config.toml
n_layer = 15
d_model = 96
n_head = 2
n_kv_head = 2
head_dim = 32
d_mlp = 384
vocab_size = 3269
activation = "tanh_gelu"
norm = "layernorm"
norm_place = "pre"
norm_eps = 1e-05
positions = "learned"
qk_norm = false
attn_scale = 0.177
bias = "all"
tie_embeddings = true
parallel_block = false
init = "normal"
init_std_qkv = 0.051
init_std_o = 0.00933
init_std_up = 0.051
init_std_down = 0.00933
optimizer = "adamw"
lr = 0.00355
beta1 = 0.95
beta2 = 0.99
weight_decay = 0.08
lr_head = 0.0084
grad_clip = 2.0
warmup_steps = 283
schedule = "wsd"
decay_fraction = 1.0
decay_shape = "square"
final_lr_fraction = 0.0
batch_tokens = 16384
seq_len = 256
doc_mask = false
train_tokens = 107300000
steps = 6550
dataset = "wikipedia_en"
Each number is 50 + 15 x the weight over its row's rms, rounded and kept within 0 to 99. Layers, rows and columns count from 0. The size before them is the row's rms in percent of the matrix's.

# layer 4 MLP down (transposed), 384x96, rms 0.128, rows 369-383, columns 0-95
120:60 27 46 42 61 30 69 64 38 69 40 65 29 52 64 46 53 46 63 79 28 52 44 58 53 70 69 56 66 59 50 49 36 67 73 37 67 32 67 76 53 20 38 49 54 31 39 64 54 55 73 48 61 60 52 53 66 37 55 58 43 60 43 56 31 38 46 54 55 43 63 53 14 84 14 56 29 41 37 67 68 47 54 42 34 51 62 43 21 61 41 36 38 29 19 33
086:33 53 56 75 56 26 20 53 55 73 28 34 64 42 29 38 42 39 35 62 43 87 14 36 20 59 33 56 46 62 41 42 65 56 57 69 80 64 68 50 42 44 46 49 41 48 55 59 56 51 70 52 63 47 54 59 67 60 38 66 74 59 59 40 72 42 31 45 60 13 45 60 59 46 40 10 42 61 56 40 57 57 57 47 36 68 49 41 49 69 72 53 65 29 42 39
119:46 69 51 55 69 48 65 42 30 39 59 57 53 52 46 62 45 63 68 26 83 45 58 33 66 63 50 30 57 33 46 41 53 49 47 67 54 13 44 65 32 68 43 63 82 38 54 18 56 35 62 41 50 18 62 63 50 84 85 33 64 59 61 39 23 31 50 41 32 32 52 50 27 48 44 66 36 51 57 47 53 78 30 53 24 34 50 59 41 45 57 62 69 52 42 48
071:95 74 27 58 87 47 20 29 46 45 38 03 56 52 27 45 31 61 33 39 49 58 41 58 36 57 48 36 57 53 41 54 50 36 72 47 63 69 62 35 77 49 47 39 63 44 59 43 50 60 49 52 38 38 76 52 59 70 58 36 71 47 74 44 32 33 56 57 58 65 39 36 70 35 59 48 32 48 59 56 49 34 31 63 68 39 40 51 65 42 68 61 51 43 76 64
101:99 66 69 30 25 72 36 27 46 61 45 55 24 17 53 61 42 60 68 32 54 51 44 52 60 44 78 34 53 78 49 46 59 71 38 49 47 52 48 42 40 72 58 39 64 47 55 40 32 53 71 59 32 71 33 43 45 38 20 55 46 51 53 51 48 55 60 59 48 32 61 53 59 36 68 48 24 69 64 66 37 88 50 29 55 50 43 39 43 33 34 34 52 72 40 56
102:73 39 84 50 57 59 52 53 39 50 26 78 65 40 61 58 56 37 34 38 72 36 27 53 37 43 64 47 37 53 62 33 35 59 65 52 63 46 44 40 44 57 48 49 50 36 27 73 59 56 66 31 71 53 58 42 24 31 55 27 37 30 52 42 29 29 70 49 30 51 54 69 58 67 61 67 65 44 47 27 40 31 66 76 74 47 40 31 72 57 25 62 83 27 39 52
109:53 58 53 33 31 29 44 35 31 61 58 42 54 39 38 32 92 50 44 52 62 61 31 50 81 50 63 61 24 50 30 60 71 58 28 43 64 78 84 67 55 52 43 78 39 49 48 65 38 62 40 45 61 46 55 39 42 32 77 67 11 51 56 36 65 62 67 49 69 72 41 29 60 37 44 46 42 63 13 56 34 48 46 63 52 43 53 54 39 63 44 35 50 37 42 35
125:55 57 36 32 47 51 44 51 33 61 61 49 69 29 54 82 49 33 62 44 50 25 59 75 64 80 55 52 61 35 49 31 37 16 51 35 67 54 75 23 49 51 43 42 79 62 34 67 42 22 38 54 35 67 50 56 28 78 46 57 78 38 41 47 39 31 34 60 56 34 43 51 35 51 27 46 89 49 37 65 38 57 33 63 35 49 67 57 62 68 37 44 56 44 66 44
079:59 63 48 54 55 68 44 60 61 43 40 63 58 36 64 39 37 55 26 77 36 53 45 41 55 29 37 46 56 53 43 46 33 16 53 43 40 40 39 30 44 74 64 60 48 69 56 37 31 47 16 69 50 47 69 47 63 70 70 26 45 38 54 46 73 61 48 37 53 77 53 41 39 31 40 42 50 36 61 29 36 42 75 46 34 25 52 78 56 20 80 92 67 50 66 51
131:35 46 50 41 51 80 68 78 41 46 72 58 21 66 30 11 47 66 51 48 42 67 74 56 30 48 52 36 73 75 64 38 61 45 49 69 59 41 67 56 41 52 49 66 50 46 43 53 25 30 57 40 38 68 47 49 60 55 45 63 66 37 44 09 04 51 76 62 46 53 31 55 41 20 66 33 56 50 46 54 31 42 38 61 56 56 49 41 48 59 53 59 61 59 66 67
124:57 78 34 71 44 47 68 22 59 69 55 43 32 49 64 46 57 78 42 33 19 39 20 61 81 59 46 61 36 35 43 46 16 63 41 39 66 56 58 20 52 73 17 50 36 54 49 64 69 63 50 49 79 58 40 55 49 61 49 66 64 49 38 59 54 40 53 38 63 40 63 54 27 36 31 28 51 48 53 26 59 68 62 57 65 79 53 58 44 42 38 28 59 54 39 40
087:22 30 63 45 73 23 41 61 38 68 29 34 29 47 39 67 69 85 48 43 53 74 48 46 43 36 47 66 53 55 55 24 49 33 42 31 47 56 52 67 73 62 69 46 51 64 41 48 56 47 52 41 59 58 70 72 18 46 44 36 42 66 61 66 69 25 48 54 49 69 54 73 31 48 49 59 37 47 41 64 42 86 62 42 52 33 26 41 57 43 42 52 20 47 77 27
100:56 54 45 52 40 58 67 56 53 39 70 46 65 45 71 44 72 30 48 72 48 35 28 65 19 64 53 73 49 25 47 51 42 24 42 50 58 59 49 51 67 38 56 58 63 70 36 51 52 53 23 37 67 37 83 38 32 54 15 59 37 55 40 53 34 41 50 62 39 68 63 42 33 56 38 28 50 81 71 59 09 25 57 58 47 49 61 61 42 53 81 36 74 47 36 54
105:77 13 29 35 59 70 47 39 62 05 68 69 51 35 17 45 50 70 83 27 56 55 59 66 60 45 59 78 46 52 25 48 50 60 43 42 42 54 41 36 51 62 36 29 37 40 61 65 60 51 47 65 58 18 32 44 40 37 29 64 62 54 51 48 33 58 64 51 34 57 59 45 70 57 57 54 74 54 74 27 68 46 43 66 58 59 43 62 41 38 39 45 69 67 45 55
115:46 60 17 47 48 45 67 63 60 27 41 42 48 41 38 55 80 37 38 59 41 38 34 61 52 48 60 47 49 50 43 35 58 86 62 54 64 34 42 50 75 30 45 40 74 56 61 45 44 40 42 51 57 72 58 61 45 32 40 44 57 61 06 50 38 70 36 65 46 59 87 64 68 56 22 40 55 35 77 56 33 79 47 47 56 82 44 52 53 29 28 28 43 70 59 43
# layer 4 MLP up, 384x96, rms 0.182, rows 370-383, columns 0-95
096:74 63 37 70 48 31 43 47 36 52 50 58 79 45 78 50 52 41 27 52 65 45 22 49 26 34 45 57 50 48 61 42 49 83 34 43 45 71 35 57 50 50 30 27 48 27 57 51 34 48 57 36 46 46 81 51 67 35 33 48 49 68 79 50 47 57 64 37 63 57 47 83 46 47 60 31 28 69 44 56 17 24 65 68 50 34 65 60 40 77 59 67 60 76 44 57
112:53 59 48 77 59 14 25 42 46 42 39 59 52 48 70 56 58 72 51 64 68 52 37 31 30 16 48 24 47 65 48 35 43 43 68 50 52 56 49 61 19 75 45 73 60 43 52 72 32 40 62 39 28 23 47 46 50 71 71 66 52 53 72 36 65 65 54 38 48 54 56 61 41 54 50 22 45 57 46 61 36 41 52 54 79 50 52 74 43 58 76 61 61 93 49 58
085:59 75 16 62 80 24 49 28 31 41 38 50 59 46 68 47 54 55 19 57 65 36 20 34 17 56 36 49 68 47 54 39 49 59 40 70 36 77 60 37 44 55 32 65 68 31 48 66 54 44 64 57 39 33 56 62 64 68 48 33 55 38 46 48 64 49 51 50 41 34 41 72 68 46 61 39 43 57 52 82 35 40 35 59 77 27 57 67 56 34 64 71 36 71 63 61
098:29 53 54 51 82 51 55 64 50 38 49 50 56 49 41 34 66 73 21 39 49 52 50 54 59 44 36 66 75 39 32 52 49 63 56 64 63 38 52 61 45 73 49 37 73 53 65 49 75 55 69 58 61 30 53 42 87 58 41 00 34 52 37 53 61 44 70 37 39 52 52 59 32 44 62 35 43 60 50 47 31 36 00 31 50 56 48 46 50 19 59 59 53 56 62 50
111:67 64 23 73 67 25 29 39 49 55 49 57 47 38 41 46 30 68 32 63 84 65 46 33 45 69 29 54 65 55 47 53 38 45 39 54 40 47 68 44 54 50 49 55 64 62 67 50 40 59 65 58 59 00 39 47 77 66 21 39 83 67 34 53 66 74 44 29 40 42 50 61 67 43 56 26 41 61 38 62 21 43 30 61 53 47 60 62 48 55 30 60 51 62 64 39
117:34 51 30 69 63 50 43 31 31 40 47 53 62 54 58 64 44 67 47 74 74 52 40 49 44 44 54 36 52 38 48 36 56 30 37 32 83 72 54 57 63 46 39 71 47 48 40 59 14 59 36 56 41 19 39 61 41 53 48 61 66 59 76 40 40 62 48 20 52 47 75 42 60 41 43 52 57 59 31 64 22 55 47 55 90 27 55 65 52 62 96 52 29 43 64 41
107:55 65 55 79 42 43 30 40 50 59 48 51 55 67 55 44 77 42 31 66 66 67 49 43 56 79 46 69 59 46 51 65 15 64 60 36 53 42 56 40 51 67 44 66 70 56 42 41 68 39 82 36 65 22 44 53 44 41 61 20 37 33 15 63 79 40 67 20 57 38 83 47 37 43 46 37 55 68 55 61 39 48 28 31 45 60 61 36 32 61 54 64 29 57 50 40
089:62 74 26 62 64 36 26 36 40 54 35 60 56 32 67 35 71 45 20 53 78 52 39 33 34 43 39 64 79 57 74 40 31 65 43 48 68 89 44 30 38 65 22 43 53 30 58 58 61 39 82 68 47 34 61 65 48 54 41 42 55 49 61 61 59 53 62 44 56 44 43 66 51 38 57 40 39 67 52 82 37 37 50 75 68 41 50 60 44 54 58 77 29 61 62 67
111:44 63 54 42 50 50 32 19 61 37 38 45 64 50 70 65 77 29 46 67 65 36 62 22 49 58 35 50 96 23 53 47 45 45 45 55 32 61 53 61 53 63 37 64 64 31 45 58 34 31 79 59 52 47 45 70 72 52 70 60 56 81 35 65 68 49 21 51 64 26 56 36 64 52 33 57 42 48 49 53 43 10 75 51 55 34 50 34 31 56 42 42 41 63 50 58
130:39 60 23 51 92 38 55 34 37 45 34 49 58 33 86 56 43 71 44 38 67 40 46 33 50 47 44 58 60 44 59 35 42 63 54 33 41 50 63 45 42 82 27 45 66 20 71 83 55 56 61 31 48 36 47 49 75 65 27 53 65 33 52 57 65 88 59 51 46 42 33 62 52 45 56 28 36 56 63 71 59 22 39 73 55 36 49 60 48 24 49 67 53 54 54 52
093:71 77 38 42 66 27 15 42 48 64 31 59 53 20 82 53 60 67 32 76 45 55 32 47 59 31 54 56 82 60 39 20 48 71 53 49 66 65 43 37 37 66 28 67 60 21 51 45 43 65 68 61 60 43 62 52 55 86 54 41 59 48 56 65 54 38 40 35 69 41 46 52 34 43 47 36 45 61 45 39 27 31 44 41 41 67 66 49 49 38 71 74 28 39 56 58
092:62 80 37 53 64 42 36 38 51 71 21 45 52 44 47 67 50 47 27 62 67 57 46 40 30 62 07 50 80 47 56 51 33 52 24 50 50 81 42 53 57 51 34 72 45 14 45 55 30 38 75 69 24 41 51 61 47 72 71 53 47 57 66 47 65 58 38 34 42 14 47 60 58 44 44 39 48 61 45 66 40 51 62 51 52 42 57 66 48 86 52 63 41 38 69 69
096:93 52 28 76 63 36 54 46 45 50 49 53 62 44 62 68 28 61 52 61 81 23 29 19 41 51 44 38 37 53 42 47 66 33 46 54 48 51 40 39 48 66 24 72 70 17 44 57 21 66 56 40 63 48 91 47 44 51 42 45 69 61 45 42 54 45 54 63 43 41 56 59 36 48 63 34 29 74 32 51 57 28 45 68 42 35 57 60 49 71 56 84 55 45 53 36
118:75 65 42 45 67 46 08 24 39 48 10 50 43 29 61 38 61 70 55 63 75 58 29 25 22 54 34 34 42 65 55 36 43 41 51 53 48 54 62 50 49 64 53 50 40 40 79 69 31 44 53 62 49 54 68 52 72 40 74 65 62 84 29 64 44 51 48 33 59 50 63 48 52 26 47 37 44 57 27 65 48 22 48 57 88 44 53 53 49 45 41 49 45 63 62 46